Part of a small language model's weights.
Size: 11 layers, width 320, 5 heads of 64, MLP 1280 ReLU, vocabulary 4096, 16.1M parameters.
Each number is 500 + 50 x the weight over its row's rms, rounded and kept within 0 to 999. Layers, rows and columns count from 0. Numbers have three digits each. The size before them is the row's rms in percent of the matrix's.

# up: layer 8 MLP up, 1280x320, rms 0.0955, rows 555-704, columns 80-119
# down: layer 8 MLP down (transposed), 1280x320, rms 0.0957, rows 555-704, columns 80-119
up555 097:513509476549528538485534556574453455501473552483591489508443558426477460577418504528576423505470476477566447479451445474
down555 095:583535464504477451444524526527592501503455511542458490514401485605464544427567448568469494516494491564514496531458485525
up556 104:534591432514560477500463437419555454495617449451436519484565574492511441406538532533627596457507544528482535501420475435
down556 105:473471528456490478474473471502470434567421543450561535543540378425479468550548444452507445506526491453451457467425446543
up557 095:399565476505495490457515491617484432577578494506558466468541426434482438500407421510491496385480526628491442541468503538
down557 094:595474638511489444544591509478550572628417605464567518546511524523467439382460464477484563502548446530578502478471489439
up558 098:442529492489473411515494583573480519478465549508510559436514489472580492539553436429413617415490489619537536429529519518
down558 099:503569508520515524464492457507412507525535568591554477594530451471581515474490515487552571516554479417625405414447500457
up559 097:479454583454381502484523488560508425463528501409467536532528489567557547500519425581475449476510458506537557489499401590
down559 097:502556461428473417518483522539486555480601566390478440431523516409442470550491454466482479586496455460492497472570526539
up560 100:484524485526516501447468504574500528459452610508497468570516578463595470357528503537428497449560507534502442538413516534
down560 098:409528508541455465517385599483538489517468500556536537470497491435465497440517500507496447523474571538517580460494552471
up561 102:561531516516481349470506466474539453542415599436490534538533493482553425461536476404516487544555512459481501449545519526
down561 099:379507474381517428510496491487499414550453495524533491502463540510499498442493525590415379475509490501498508463532426528
up562 108:509443535502468556543471572432552493546484540450485520426463506501508464448449482447418499563528455477540507562554477478
down562 103:458439456501499499486515551491483442381540459487521510460548423472518421564448483491463543525532454458499400485412530508
up563 098:548592486570474473451568501477426513452469470488487589370504556487495620463538555501404500499447467500526541448551492445
down563 092:502403489476535540465544547413476507460430543483546457510537512402460501502398458522470456481482553529482488509580529554
up564 100:420463521451542469555575452507436534479512490459485479368587515429513523570447494470470398530519549605556481493514434501
down564 095:493534421514460487498557546490545575478529480581546455448563406438440529523488445476548420477415513510470541492493521491
up565 103:482528526493535454548434445572468551487546464620521518455531542495600577535494457463497526479598482477484479546552491425
down565 102:491491548480525534491440556530539492535459515549625524530409551476522494521554475441534546435437451489420543446444509502
up566 102:472470522488433555458487617542444438551628492497536555452498529539577497545458447446494521439468540557554355438543507447
down566 100:514526469416404404428511532487485479525417541483518554415568416422468519499538618465552500497472598586489521426496451510
up567 095:435416553479492484450586515603379504560534459481565533488495500482574471498495481458508508486555540441467552472601537551
down567 102:518534508543538457507518486508476486453571471532596463489469550551503474464535463570452490496512440510583551552561514503
up568 101:526391495457535430562560412502530534425592580515492544545505521493603532551557469439545473501486464505461493394456514512
down568 084:536454573444496571469488517469484498453487471431483450479533514478441416489510432457525543519408444461442611610436438475
up569 105:524567416452491613503538456489349488421540484440600500400641528543586536503571564492467556508465569496507532463544478453
down569 107:484454450439549513462483474514526497544529494550469547469562480483552425565528497430501524538543570502549427420467493467
up570 103:442486454539525500510471466548453451491510461518530513476538420500549474480490535429447479574512474593560501542483512495
down570 104:457603423498524572489481524523463561509480514435493540452484604455550406531530472465527519562481494505468495461504488454
up571 113:494490491472512581504518515508450635492560550471494508398493589508487471470499536488553537489494556560469613504512392475
down571 112:580482491486472544470499471438534533524492521346417488464542550560565459514449475642495598547445515505560512443543468450
up572 097:515510473574568500496491487542504441518551509541603547525505526446515452515445414596440552490410504457508498556592502536
down572 095:591480371458404518514508473433528503447458452448502495491489445488504508459514507426491505518462500511532520493439424456
up573 096:521502464471503452522529410566596425560507466525442491392510482474574524546513467521450475533473592637495491552442429503
down573 090:533452439444430570560521495551490514441455505442550532545522540508466500453527450561474525448484539489587514543511476480
up574 099:525444472442555445431506537550387466439387482543392556511497532403523488510469523367505426515427482543570517474495481528
down574 099:421516546518444497415541517520546487498446510489584509435444432503529530449559522467546520490467533565432471517645550460
up575 098:501456452469512461483503536478416489620515526506425572538518445515489494502502468448466547581552531469488490520503461458
down575 104:505436541579465531479537502592446492582486450549573470491453492551554446503536504458512524440472458603433458473493512520
up576 103:507411505538566508505444537531483564493554493500531377504448476517604514438471466493485380485537549458503494560514537439
down576 109:435483439590549511466507560596528375545494506560462455492478514547533416544441518545472473611622580544425473500489588554
up577 098:484443629421476495558515514439533540511402423479481420467488526585515496426545565417576395394470499473436502470497545493
down577 100:439537516459494522421474490484521453651475483514497528421452454498468626546382570511514485531459459560501529530402436469
up578 109:400554485486451558516528514640527511482466523428488534488525458422585509552597520502473489455518495467546488561476424468
down578 108:466532487444471562549538498390496546518594515492555471484473523557555382446585470570530550405476532513522359511481427404
up579 093:577446534520517528543522415446501508427489521505499601565433539474436477411552479453467485470595626453457499448423533548
down579 098:519476415453464492464476495540417458453508436453482542468456505491466474469500485533467529596532515474446416412514494498
up580 103:471621572558586441498450526560536456579536515558504482508466504565529489496374531503519523508542580392546566525460499538
down580 112:510531481449440531431618496514496484548551469545502551518455384341496416478558555480462438611414482454478533613433540480
up581 096:472552614462516564492502436542441516561562515544464463562457459532494584474504495457534502427490523569520493517441494463
down581 090:456470487511470479536533563520509454536546536592499518441541446564518432526455416345458440539447551467518546532481563480
up582 106:510465570476514501448484569468525453482479573544587465483500425569552558490488437617499533543505581561536544429502534569
down582 103:426467530499519495494444548476465542536556450571574400532466505573564534508525535590492583530530462563490454526496554502
up583 104:483520454527458506514452511537499564433474580483568497506454441560508430565414492423491472591485494497566446470536414593
down583 111:495475455481493498429486463505641530544516533513477455422469559502469495517464523489434488420494355471517486589439576593
up584 110:477487520503625530470491378418514454471445526518462431428445431486510480569516434466476460435498476563378485527459488517
down584 116:427535525463610536475537445463474569445479547567435521420455446541481454517423520498493451523418472516518530539441520425
up585 094:443487478462519573490523518522454428482545499511496496481456522491519462516522591400484489460527440546480526478548431589
down585 094:561509601553536437499483469509472543446512432522518568484450464433558511476562487503489510574617498468550529473585513453
up586 113:565465527455558464468445499440535536519542462532540575479517520530489392497522561450433413557472566534457492494536447524
down586 109:525550553490503467530451531623495541510586427444490513549520488493539515517445522433435501561568420432491484432474402545
up587 095:451619577533477534527460489549471508565480509531490526495509455499457514569489522470570537511562501438449483489558485625
down587 102:523569455479494430383517540507503607597553569423476567495541525542579469539535430452425531453491491519541622459418594488
up588 107:603575549483517495473437590490533455514478496412421492567441569565438420365445469378477526527458527504492424535422519504
down588 108:422513549455522585591554409420551475483534571515500509476563512487464514482546550456559532553523479501471477503452495493
up589 103:378513413462587500497542535580473389496455457543582582521496491543470501604515463499454399477411445521451499405490483539
down589 094:459582434488536544554481464574435549526458497410503563488530602512466543511494517450574490517464470477485549420485494417
up590 095:605417518502501604560430350500514413472478457541562451524512524492449527548404470429453479523481442480484502453574491546
down590 096:513499541594550545423519528534496526506488543431584552546486509527397482540553526588425530545485399503508532486515534468
up591 104:436422440450552511482429493508459394551505522484515453539432447457474477490495493491486494518519590480571469557486449467
down591 108:567556521508507509515474424430392485473507544570452521522509484426496484544455486438475470557504554443428405432518474468
up592 098:531511560544590494505475477400534446555560439515506545492525539590452437527469498496524557472571585575430528552459489473
down592 104:520567487575511483519461499498411605542419517552473484534441554456483490495494455512527527488495501509547462562493472558
up593 102:502437561433497471453521625501400475465622424515530408469483521423506542506545482453527529518423550507625468538459462494
down593 111:412517470530613501556504495532490494430524459496545511481477565461513504463404505467509450527484510471454514509499562434
up594 093:460531568456451543498534407419425547555580512532423451504498528459489459473476429552493437518481533598557482515461510446
down594 092:485430591488529613507509578539455430541558483557517441663528440469555635484521459430454539460430589498480523580522548504
up595 091:615426470516489440493445543458391427518540463493487523479427468490500487534555476439430562426472512479541539559464537580
down595 093:501525497449417574385503527488524510466479471495551552500451570525509547492498562468463474491644555482556414509491448521
up596 100:599455517442571453501513545512498407517508454469547490444473411468619469508548484546496473491528562450481482481487537552
down596 100:476519481535507496582471539483448437524606458503528404380553442491377522429575539505545452467441465513543466587506513571
up597 106:528547434517466539537444559553442459494475401467485439476410466524527502478490655482507487522482462483481505499543509487
down597 101:503521603450534502536461513527461476496418538482492502511521519490456513431551432522544467541459474532514457494626568471
up598 101:528579473487487572513451498525493419477493500490545500565527559504390494587571452484504515446512506456478484573506460412
down598 110:513532467539448481506522438542430446571464406516422495463411481451513479447474525488520459530486473438506459550587527518
up599 092:505481506474475488410481478549475420516452520462494413450505459559571458502467492446404516532450452508545509536549381454
down599 091:447565514533592498581501529480490579514511553450394532464479435470468452504452472461555491486501465453569574485513477559
up600 110:534480494497457481460470499559466621412533524466434500468467421428489477492557508504485501374504550484589446547509475599
down600 113:489463498452542501446500457490529574547427467486507558528455547398528547595519386533452542377510434458509498505515526484
up601 102:556539519554468597465480473409506478538434470407463523542554424492570512477470423516480508464423511578448473547533459466
down601 103:531569431416527383517531475617535526608442543564471549419395570543464556491525427480400370462514426485539575469486473501
up602 089:502462493483442403581456502522490473490486508444450504464552469517505496513441546564515475497482547560498547485447486485
down602 089:562585453558572536512567436522452478432591448464468507555515544495595471456472608511448466493517450490542479512502419492
up603 101:494445442554467520535482412438459504530483446545429459459513507454553559550569441510501553471611518503571514441509511500
down603 114:528451470516464435636402586508477466424535485500494490498545476591464536493520527455553421532545429495401426411493462566
up604 094:497525436610458531501549553503456485390470434518506476457477492462519465386541501500498543566469565531506518589529449505
down604 091:485489481475528501485477392460463465500571613444638541565466563514496454467522467474560496482456472463511507582541491562
up605 095:608585465604465501537508455481455452451472482590566457594492463555428505501449567476473434628564535532495595529431458502
down605 098:458498493552489435519513483541475527491455502526466572383533451477583574490509530480530521560565489562367503522605432564
up606 102:553461429368561515576426424593504473479513573455443452491419620526459502498613544525571505431513457540555443497500500509
down606 102:493484555528550459402477554528409561454600482449461501508499440495488466492515462461551451538500487604591617441590550541
up607 100:435551623507504459489523519509560481470538556440496570486499402451399494475419622506545503501503503481497528510460481533
down607 099:525502498513453504535521507513510506452473527447413432421440461506557539473503536499523509532423519570515547504563477492
up608 096:595473553546566492594411508518447447531457523542443627540487480548595538542429459483582551519474392532495514540524572455
down608 091:392495495487488412539449455425464511570533557576422520383473517453511541429621462495529538495482541534533536507486463464
up609 113:461484482507516515460543599606533398426608438406583461409501566443530476514432505482561546518462528542485465415532448414
down609 110:500513463499461600498460506577531542548508601523533553504407464483479481477531520506491477446598514428499514411529449428
up610 101:444556456488536518551444418576436450388466570492515551465499506534508567562476532495555470502522569496495490379456423509
down610 109:526613487522512555491597444405555471497409418443437416564533373480473518531457530494476618419545468578465559502469407526
up611 098:507539520492458460484547517515503452595444471531489406533478509455451468604387506486475414532541493517566379468493438511
down611 102:549526470484494553451511386532528639520515543481509548502470476501556471463582526571556572472511517506561577529419511506
up612 096:455545481519494489441458507549625543563491526590501517625611482557523537519501591585533515456520446607452613508569435517
down612 101:439436515411582552548494551534461490457413598518397556621522473508489509449456539467527400514472568497501499477493479508
up613 095:577484473519449511558430559482459537406484503427580527427493523535507497477507483422564486563585500491497433527451526524
down613 105:504515557487459507567497520536502491428453566565496439583535513443536587489446468469515544568504605528529542425534437396
up614 099:514569484472532450574477507508396446487483522494514544536499435554506611579502436465525512477485538470570517475466462478
down614 103:553465443434477527501455496530540529524464570523527526482470583521414535542476475503481358492480545527565582449581489501
up615 093:442533504494538422527475571505509452436563491559601506445454461518503501491462531436456491507485524494580514448488547507
down615 091:440457423464471535514452542489509472487406517489498508492534525369539577463552443516428545575563468520588526563547445502
up616 108:562560502466429459448525626553533470580495460443552533509537486430522493553597547506543547497529528431519387401522494471
down616 112:550484477446445468492447588482512448565600442489472516446550431485482431465440523394548529575381487469475340536366562449
up617 099:615418506473465490441471495585561398455546496536477436596454484490475580478498376557517498517495481508512496525468575587
down617 104:560466464549502568507547593519439460436440503467494508498408493547494497516452499392464484548539495535520464520520520469
up618 088:485530527470506551505534449462502452479517525471471567465479497535520449502451457410536515484480457473439549461523423503
down618 099:472474496560535431492479498496576488468515545499487581528456450515431466461455589538500566448495580540565536573563468459
up619 099:590492532441447537522565566458563564516421459477495552566468462399567481464526504450505555477573488512462451454457567533
down619 102:534448489438513560541497516528556525489462526552582478607620386473455546472446535493543451442482537509465472495570529404
up620 102:516446510555604486491481464523537452509433528506539555435466512457538536517444548476510445452484468631529485513518447410
down620 105:452546570517551519520499476412560491500406521490512426527430575437493546474448537525442512471525506498509448572525510472
up621 099:483448513476517375485538462441595457531485576459501506472486478499430438499504568455521521492478480541518437446515521461
down621 095:468484551583505429513551518579486594478467540352327452473561487499560492447511532418451544439451608553426573502536531566
up622 101:541506447522530517388463464541506550596496491502573477527571553525537464479516539496524441510517446452468541440505486500
down622 098:438519501470529447541521480511577539510479485504504483533428594410415495552504404507464506450439512459530529531517498405
up623 087:490471581555417440513487471487467558561526534499540475578397493447488538472561498413553476504560492490529517486576530534
down623 089:486516450490509536553578533543480490471478460492456416482557540544481524485438469538512554564448460619418619486493500482
up624 104:441527438486534477510525490502436466540472524475517432508517445445550485415532507545516566501561534537499507484548549413
down624 108:458480449550510547556496483437462477473581574463505477504434393481490513513464471506511522506479454586536550499508460476
up625 097:528486416467514522463544408554408468478497494459562526477614501494486504551509440466479583505489590527501577534509420502
down625 101:455539415431452501458441555542456501482444573464473503462563443574479455532466484425574474504463569480529486531482483396
up626 091:495543542505469477376592408503472513392502451438461519530508543527529550520514420497405462501507511556570513461563587501
down626 095:470509564585505511407533465490411393601427503453478521526466522502375492470482498471555468494468471476484530466488665445
up627 097:598459486588493487494410506552491555580454458538510537517481537509546550491446499493430498470528509541574441502488550505
down627 092:405609547488484466601591467477483491500600420437451524397435508525476482563540507568462500427478497534441480430480545522
up628 098:585439557486574498484578491477556531511541520419477545478461490476544544486518482480531485454524499484405566437451503504
down628 107:503572498521469556423526520506450484417515543594471550556629448479477501521512527559485352490536585462445599466515512580
up629 098:499541572482570559600565465462496485542468464456377556507570538563552579456596493464476454558391539528563516556446418521
down629 095:489458469447422445585485456532446538546543449416486447516441479402464457501544495538520507481491456455521491575461531521
up630 105:539498540418532563524516439461490528505510490482496517546447580507530451562475543410574444477503519460551554430624480536
down630 092:462535564575446534632585444503509501502451484550505466498529387540416538536549568499439526468581586562492534516464467569
up631 090:510476572583556560461517437369540537486519489448496431486476421502462439547430525541491456459434485500485422530423544468
down631 090:467513384456463504410382470524440506486498506527476626485437490466538538400539435555564494504560500552572581556463446541
up632 105:481504556512468533507586468499486489518437419494531430520449493513603458424464541481430464453496492515461471462519543494
down632 114:582497544481549543520448455528563549484403511492446526424512456507454427467521549519419496514521496461449521474497427527
up633 101:547545451527550517472541510554468464499493567467533437541454450491506513494577495511528520448593480564526468487597564533
down633 100:420563500462486605496445464537507477471479639470500544550475577469544480516496385576509467532510506426581420547550525525
up634 102:465434497454526461469510496606520461572487526564413414549428526442538512559453479463481487467468495421510490480472552532
down634 103:607487505480515468460458468487468624423493510519453555440462466487480423523501519485527538546483564525502471505496583618
up635 101:586549518518529508470559480460528531553439516499481470478541419521648577456542440468561520457545528583490498526482577457
down635 099:553506547513553448499572492523556463387537496464395460538540446512480475474406483429461491459545587443502618400526412495
up636 094:516516492549481460511539474487486429444501494520547424613390434514497546527515458544460533413495537502517508500499473558
down636 092:492467551508480470549547533518560513467544537394467464467552531495483484436454474414531535533629494456480511505467452463
up637 091:549476491428450539467610439581516532419495522451473495388499524451444537507548415453525479367515571482421490488530537541
down637 091:502431427530531453580485480452416504452539475578549458545493466507487519571420497397439445538569507486548515557494445511
up638 103:458393600434451467523551522540599559476516442557490524486452413485455503431521514492487412555544510640520543481547435424
down638 104:480462470472471489594450548485507535567488558531581512499525402475460511448553411421493459534457533453454506530465588587
up639 091:449518471538475537507506553479456462587449584602515510520496544510470496527493476416473489489500586526544559434384534434
down639 091:513495534512476432552463480535514465422469502554564519509478459457518616598495526537495434551565602514573507502454539439
up640 095:500558465467494510496464526416584486520491466487470447573528558556507448493567535604483448440474547504525545562515557549
down640 106:552372469529508524502531496399515469472456529534544531522592525614521429529520530559562552510432404572532490424419512460
up641 094:509483514433553507555445543521462544505545457376444515426532482480475463488415505431484500626477572511453605471429558546
down641 097:451525552540439576491484597496547502420475559518521546512421469529466459516494498410514538458423503425502482521483547565
up642 099:488448558404482495535507446524505496541540424519495512540519520500514484502494407503482415605535482471529480561460503494
down642 103:436574480537464466542550487549479481578390469480455507538523510456490500423455569482480571555581533504403430535476487486
up643 097:477534578499524528552493531499516458521489460567428414492420486450478474439466514466500448551444419489491519364468543465
down643 102:364530514502575432459391462568529492541596511510559486544414444580494548513495419464556447389469457585463437518510488503
up644 093:529521500496533435460417494550431515541568509527530461575492521447549492518497457478478571510478545504537505489500484501
down644 099:470512464543490458539463418469530478458390502508557457471427484628413565493585568594472423551433509486443488584539443461
up645 098:520448459486468450604522594440387459394440629574656558533568504468491564549475444421484423387486509541513518441492468467
down645 099:496469513537475448392568513526416587518478485542502512517497478492543421469542450477556564512503466469531558516410481496
up646 095:558412424474634560557540518495549486433508487484489482498530513518473556483487475493522526453579567500525492530470547563
down646 102:612564523631525521564548516409478542597557613484551493497479493420485550466478502508466520525487473470482530436528564476
up647 103:503574495440440543489420567513567433569480372593511526612541543502470578482474455632520545551469561520517512471457488491
down647 111:483529438499518546470594453463533422535531378499489544436582556500518507537481536467513525580489522486517555513559508477
up648 090:594442468491543500569448513511516474458500474539479482509574590459547409556512456552562435489571539390474596548529517461
down648 101:472524587499417528508516524421567484548573444619572439566445598546510537548507609557429526566408528561489418493547588463
up649 090:606405625486505428554501424510437444512530511496442535578419512516598451579434464436513492506503471496489564515509524497
down649 093:484523513443539506410448439532375528499517482412520545549443550486455551426528484451505592501565516523457556434537515529
up650 101:523504581527522533416496481494370451496443530414410482477475456476513397494474450538547486440490565493511474422507492457
down650 100:523527441513557544523471547476479458473428529538433458553458450571456566532468509393573465466520502516598512449408503542
up651 099:470527506489477552463521527430558477527545485479378510457544557489396577546579496506530471428478549505482480498535362575
down651 099:557493463484579373487480510421468506527535496481507416554485490440538407526508494505474489475426499458469479448529553498
up652 098:511487529432527487484542578467531474581564431456516454489382585409524493502529436481548563515490530428537499445459411404
down652 096:547492553573470492499500519492586480447516489504549568607506477445546484561452449454469429509593527382505508502437499598
up653 105:588473586426532499546514489452502412502463608517596429575520554506552436540496476582455516503446569530544453589485482491
down653 103:447543516579510529546600574558416425442519519452469378530468557475456535563449452455453459463455444495556528515552488542
up654 102:461452486465531531406586537515599469440479466494483475474498484514508492505565547447595454449424467541462459461456582452
down654 098:566471557509502409542521470457447482566490474548524541511504517513550576539433481622422534480457422474416510478479473497
up655 104:536517479551463473537698511518423568591483524535528480452588495611508470555479456478460454447504668560451527476530570470
down655 110:473542639454456568427452518586486465486506530475463586530498426565478530498459424508522456535580467446459493453527458453
up656 093:575499473559580495518531488541494439436480442612500457479504453588462489521529436412442532559540492457475530438506479450
down656 098:543372490525537452527462518387450495540543553433541403493560520475503504546492456543481437457546550497495447536518491534
up657 093:482489545462564522484444485501478539461497590406558574503441351537524473467535492538447460529487532588538586541506529532
down657 089:594496595422450478494579480529557448431542561525606445447563487601527511456553508531571421464472519542418512464455556536
up658 085:554455526500528453530464410645447460442583515497510498479526556522545553451526454447484473531543517542427520501525408529
down658 094:518468426471573431514477547530599501464492507445497517545462414527489561534397475467463541472533591512549365505539497482
up659 096:512546565462475441532573471450467545565572449523594570577471421477438341444434464443496446436512513517417586548499485531
down659 089:375499448514579423540448437469444513492435586509499588497630566545627416475528470533465471490495512492614537450479520458
up660 102:618510488408465467516575533540555509475579530482477570520445476544509542549524514467550611527451480556494526532500442451
down660 104:517455534535530568478548494558562443488573551430475458477491443503450489523553464504412448504548589499467496500503446404
up661 100:530457573611442520533471378552478451457539555573485450518479493478442581496488583492419494494496584544501468470564516471
down661 097:469441480442517518392414416480458490589514470534471465524542536544494473463500501495493419463553507562485418471425509488
up662 101:451450506498501450442506521493439564460503595415462495502525454484551427428620429428471519444474490474476539542517536538
down662 107:422457511515446495513540567477548567441516440544501447516545522558495466458469457446543486504538470476509504368386541424
up663 095:562496527516513510548543547520500534541519456549490525525455455538467507494425496461462423528561492485543493481575461504
down663 097:547516590483484450545502406526426542484472550480522568552508448482519508522474510475545476482503532442467590560470544419
up664 106:459439517440454563481479407412503452480558491548567440496426440509531430394569417487472532426466510474589541528436501503
down664 094:522475491549525522376554561450391575504491511537450492520554531486478511559536457489530407547501462473489464399503550507
up665 098:525420528457475454477484448558546538469510463524465433577537530511478451481469513462500565499498514471484486526511455525
down665 093:463568537590456458419508587497518458502451446438472517429526456562507523479533520521490537492621560477572495556436557429
up666 095:520527548483555474549506529586484450502471474367562538510467495512505526376584477464420563508495517513553437493571587606
down666 094:577578520512506569624432382534487502500392573501508456538541502510489470467486545426500483416433583456504539557543548535
up667 102:433468498406430543593389555473529400430526586455438464400504497577548486506517519484491586487579543552546508487492606453
down667 101:421535411559461561512475509522583481434526486542564548465646429429543523577511428458473509544481494404426399464530515513
up668 104:566564454479457519500443484516509509533489522510476517541521468564528492581521476448575491523519467517567565452591516457
down668 104:484522455503548575516421510470535504465508504505513515612526536541494425410527474454544506555424528504470460546496452550
up669 102:520534483439516477381551457514498566520549523544633586479610483564498482509602548479464550529576552472458490459543559575
down669 102:474545511497474584506532556506539563495475419470537508614587547473506507431412476396438502515590587470543456397462483475
up670 099:481428475462459481529503444490568501457541541450579488449410579439407471558514444464506460526516492588533493465480449497
down670 089:473404439455480469540531445553491461492429485450584465530511503432529515436508531478439494417553575479543480503443439495
up671 093:353534416471488518381493438488451539474492481500498499541489512563385435457447561524505437530536498534506408523457498470
down671 085:515524479484448586496488522456496477519546556487409532507464515514608409535459583469507445582522525551594410407460607534
up672 104:545490496402473384473471545493516462451500509548487499527466430460427453531488450551520501540521614466517492560482616506
down672 112:423513507489550537500455396559465489448547389507394425500516469495530532509484513477563527561505448517513464436539592531
up673 105:623539528555520512478479442460526510454449483508564517470577519592457494425593468449505436560418537525543459496506518394
down673 098:559463436534525532468516464507490644461521484422497631458483519476433443482550507459495497535531454510471483508528465533
up674 095:599536549461465612477499465532593445502594508556467526503484480458455558637441474533518533567457516545547639486475482500
down674 087:542549464464518512410458409428599464455489555565571486505587421551484499319598468483482523496492546523491495536560547478
up675 103:567471492532565477570515554468519528531502562426467359437481517484503437508430530387444427427458578557472426506481508438
down675 104:420646498482525506525534672529572547564438529464442513569485444577523490504523486580475526526477456559518514525504493480
up676 098:532459469455487500484461492452499448461488508532552379521453415452567523515561522528479449476493533481498458458446484426
down676 095:482501494562426517506565486573465442501554448595582506508483460492487453513423389432456480542510486447539463514543441491
up677 094:499482469462515518433449547541532437490485495515515518606518465407568415591436488565513484536492534597478504443439460520
down677 106:505481602486478478442441462563485482476403467440448603363441500494507457555517560529528496518563432499460502439557467589
up678 099:476518489457495460505548413495483523409522405483552408490567420506442536453537470527426527528507577427485473544489548483
down678 097:525513411447583485584466542519488443445507535432464558514464478543495473468497545412513484587446547532627468482512473480
up679 103:514509494505520532500468488579523466419478567544452524615461445523522532451440551449539411512547483476478453542543574441
down679 105:562540471501483515547498547437404469547486479463493446543522451430456659514462505538527547560486534474447502529446585548
up680 099:470605477532529564422486553491511544509544598538462473484548559512459533473524502549516519510537535457473479581496528366
down680 106:593467451574396495524487463494440512456561532504455532529609546523520504595518549446549409503537467504492497450504487456
up681 101:467586603450480502488595428515509499446479475494450482532496565387513483521393472498540545456474470523476502399556472476
down681 106:517487493477445534594571519556532432545402497497529479423500556440432521500535507465570556514503516467476486520541516506
up682 107:558526520450576558418516466516442525478434468476580497620532543412524411529578476503431434489531479565473559502516405503
down682 112:474532504458540529470613462451432518501521420542389541489455471456485570444494512445570510493476525404492442507537472555
up683 093:490465561473477382480576663568463438588474582521380568516518538493381496540484500564509554580517491498534459421439467518
down683 101:500473471547447579544459484428468619477552515452564450537493451434586497510475583461380561553471490562485608547483533429
up684 092:418445532483504529655489489532575463530562397570552429512424414522472494583551389463450497471430495507452476484463520658
down684 091:481474523489471423582497448405503537506504503484403524439551433515485432480486577508556558468423549477464473400457540464
up685 092:429460638473562471546547531533548535583469476439488498514450552444426546480436503499572479608482418431491515497479416596
down685 099:545465451379409530554435452467439461452490540490515478432482487525514489506511522473490528538515504533532462439473513540
up686 100:622585487420516465518518504554470507524434478587451476503475538557531532552483409508521581510487556541458513492507507547
down686 099:558501449565528470367443498457514522475534584587537505524553479502500510456457474439476512488550460403456533550465502453
up687 101:510639532471568560574547565517509481427579524428424463458537535354487446457483430486497472435435508511494528534481515366
down687 098:571477495499484427472414493496479614527513556561456608490487385593380473538439508476538476467551428516451420367462528480
up688 105:603403479501519464484390412419553414469562455480513535495544453598540461527377542455430568478531461488426558444619535510
down688 112:530553560451573512552463567480429508531572542445501542493574491447550507514443459461500597547510422364523489514540557430
up689 096:478472528563516505456463536474600580591482534402459548434580582453471495511472516391490496518449520568542442492534391434
down689 094:533464562502591513480460569519483448410471453453513527471435476518543480573391496420494456480532436480500493438408468453
up690 100:517503448513518528509490500553509497492501503504452513539461492448560434422478514488602552471617559461530471526538492482
down690 104:521524593462540517412383471531555505528540535547488527520488483428589483437444539525538424492445459445519530496517523582
up691 096:507414475450460526442587412394527543454534523480417488476555503496403518491547495468510431476406566465539474385502471409
down691 099:531622462557462481444632487514531511421403535414546450552518520444477427495484498528397541472518559449478469552564462529
up692 098:465506535520459500512330489504501536556501492526494534449549596572455543498543492433617497502452474455472553513525543420
down692 091:578499402479587550455503540516549574526515454449441522498479562453525475538459540518517479614443500492564478521596508446
up693 106:439477467544481555514608572537534511470508520560456578470525503541488429537432505414512494471479497518585475477542522457
down693 099:420456463386448466418486469459512486516558447541481467503413540520555486530663486494548558478524474455478443430500556509
up694 103:493551466483605518499472511514448460488531513498482441450548502441501573503466490449600468431511478493426539477486514466
down694 121:470495553468496481444489406462502484500482481548483481533383522504513491517498535496431529534412412539504582487483462472
up695 101:502548489466479529451486489585480607534391340539536433476591537534558519581578480425508461458445475503478507500569502414
down695 100:471533533451535390497563527543387465497438435438454591463444484515489488446412514515460516452475515562489454456442442485
up696 092:481484515535438537448386407488492490483531555582486509491539442548443537397576373487447476410474558553533485484485604554
down696 091:443538513525420550454469532530512526461551458494431506536432483559498444576471426464514519491499494478482465569321491507
up697 097:595560573505545498477528589426525368514530534483600502557468476398510460499556423526482470478561521583469525473486505520
down697 097:503484510455534447580475571452513457487544404464538500377548608443511521415522498602484403541593488451577531591492396535
up698 105:517523434512491466417561532489516496513428465526447548472403490498600540484452482478394457405412504465529390509488451493
down698 098:481500476520476437477460566461536598457532512468547457433477505565492507401504499474472489495491400536511475467539442493
up699 106:528523539479493510479479454528509524519479462463410553426553511529500494453583474428458469450504584535431473506376499382
down699 108:460502449448539532529513461517475568457486550674490421389487521440530625459525482583548513418549471552529470567484447562
up700 099:528458494610522495479450533539483493518461483562490517567484466531475504484466621435566509512527531570497562564546397484
down700 103:535473619461541520434574455510574502526426487462435444386448550538385536552501468544515546522457485530590475556483416483
up701 106:486426525562474583442519541479513531418539569533463558530530548467452554437537520510442449435569561564409480540494440527
down701 094:567554422446478533517588512518488402536533472579497487548526541573578531538523459424486437409482539483462572548488516579
up702 109:549493563505540562442462495489518518516533487493518472598606528536587466470542517538458445458507441447531512497457347508
down702 103:456473478476494431481474480567535557449488494343552564503469526552490450476424559543476495473561468533549466466526568451
up703 099:551460395534561430437527535455501474448518477526501565497530535509480464482415505451572508541422536504487434502491493495
down703 099:437489462472514488498494514450488507458473530393542496439534467523450517395462439367494491521509477486390480471484549458
up704 094:428527588539516462443588564441417551463579551551592501478520590473526469480479580554482575526564545479514470482519557470
down704 105:571474444539574555609477455463513625514518482527519477541532560521433508424565554703502577443474577490534528462498466504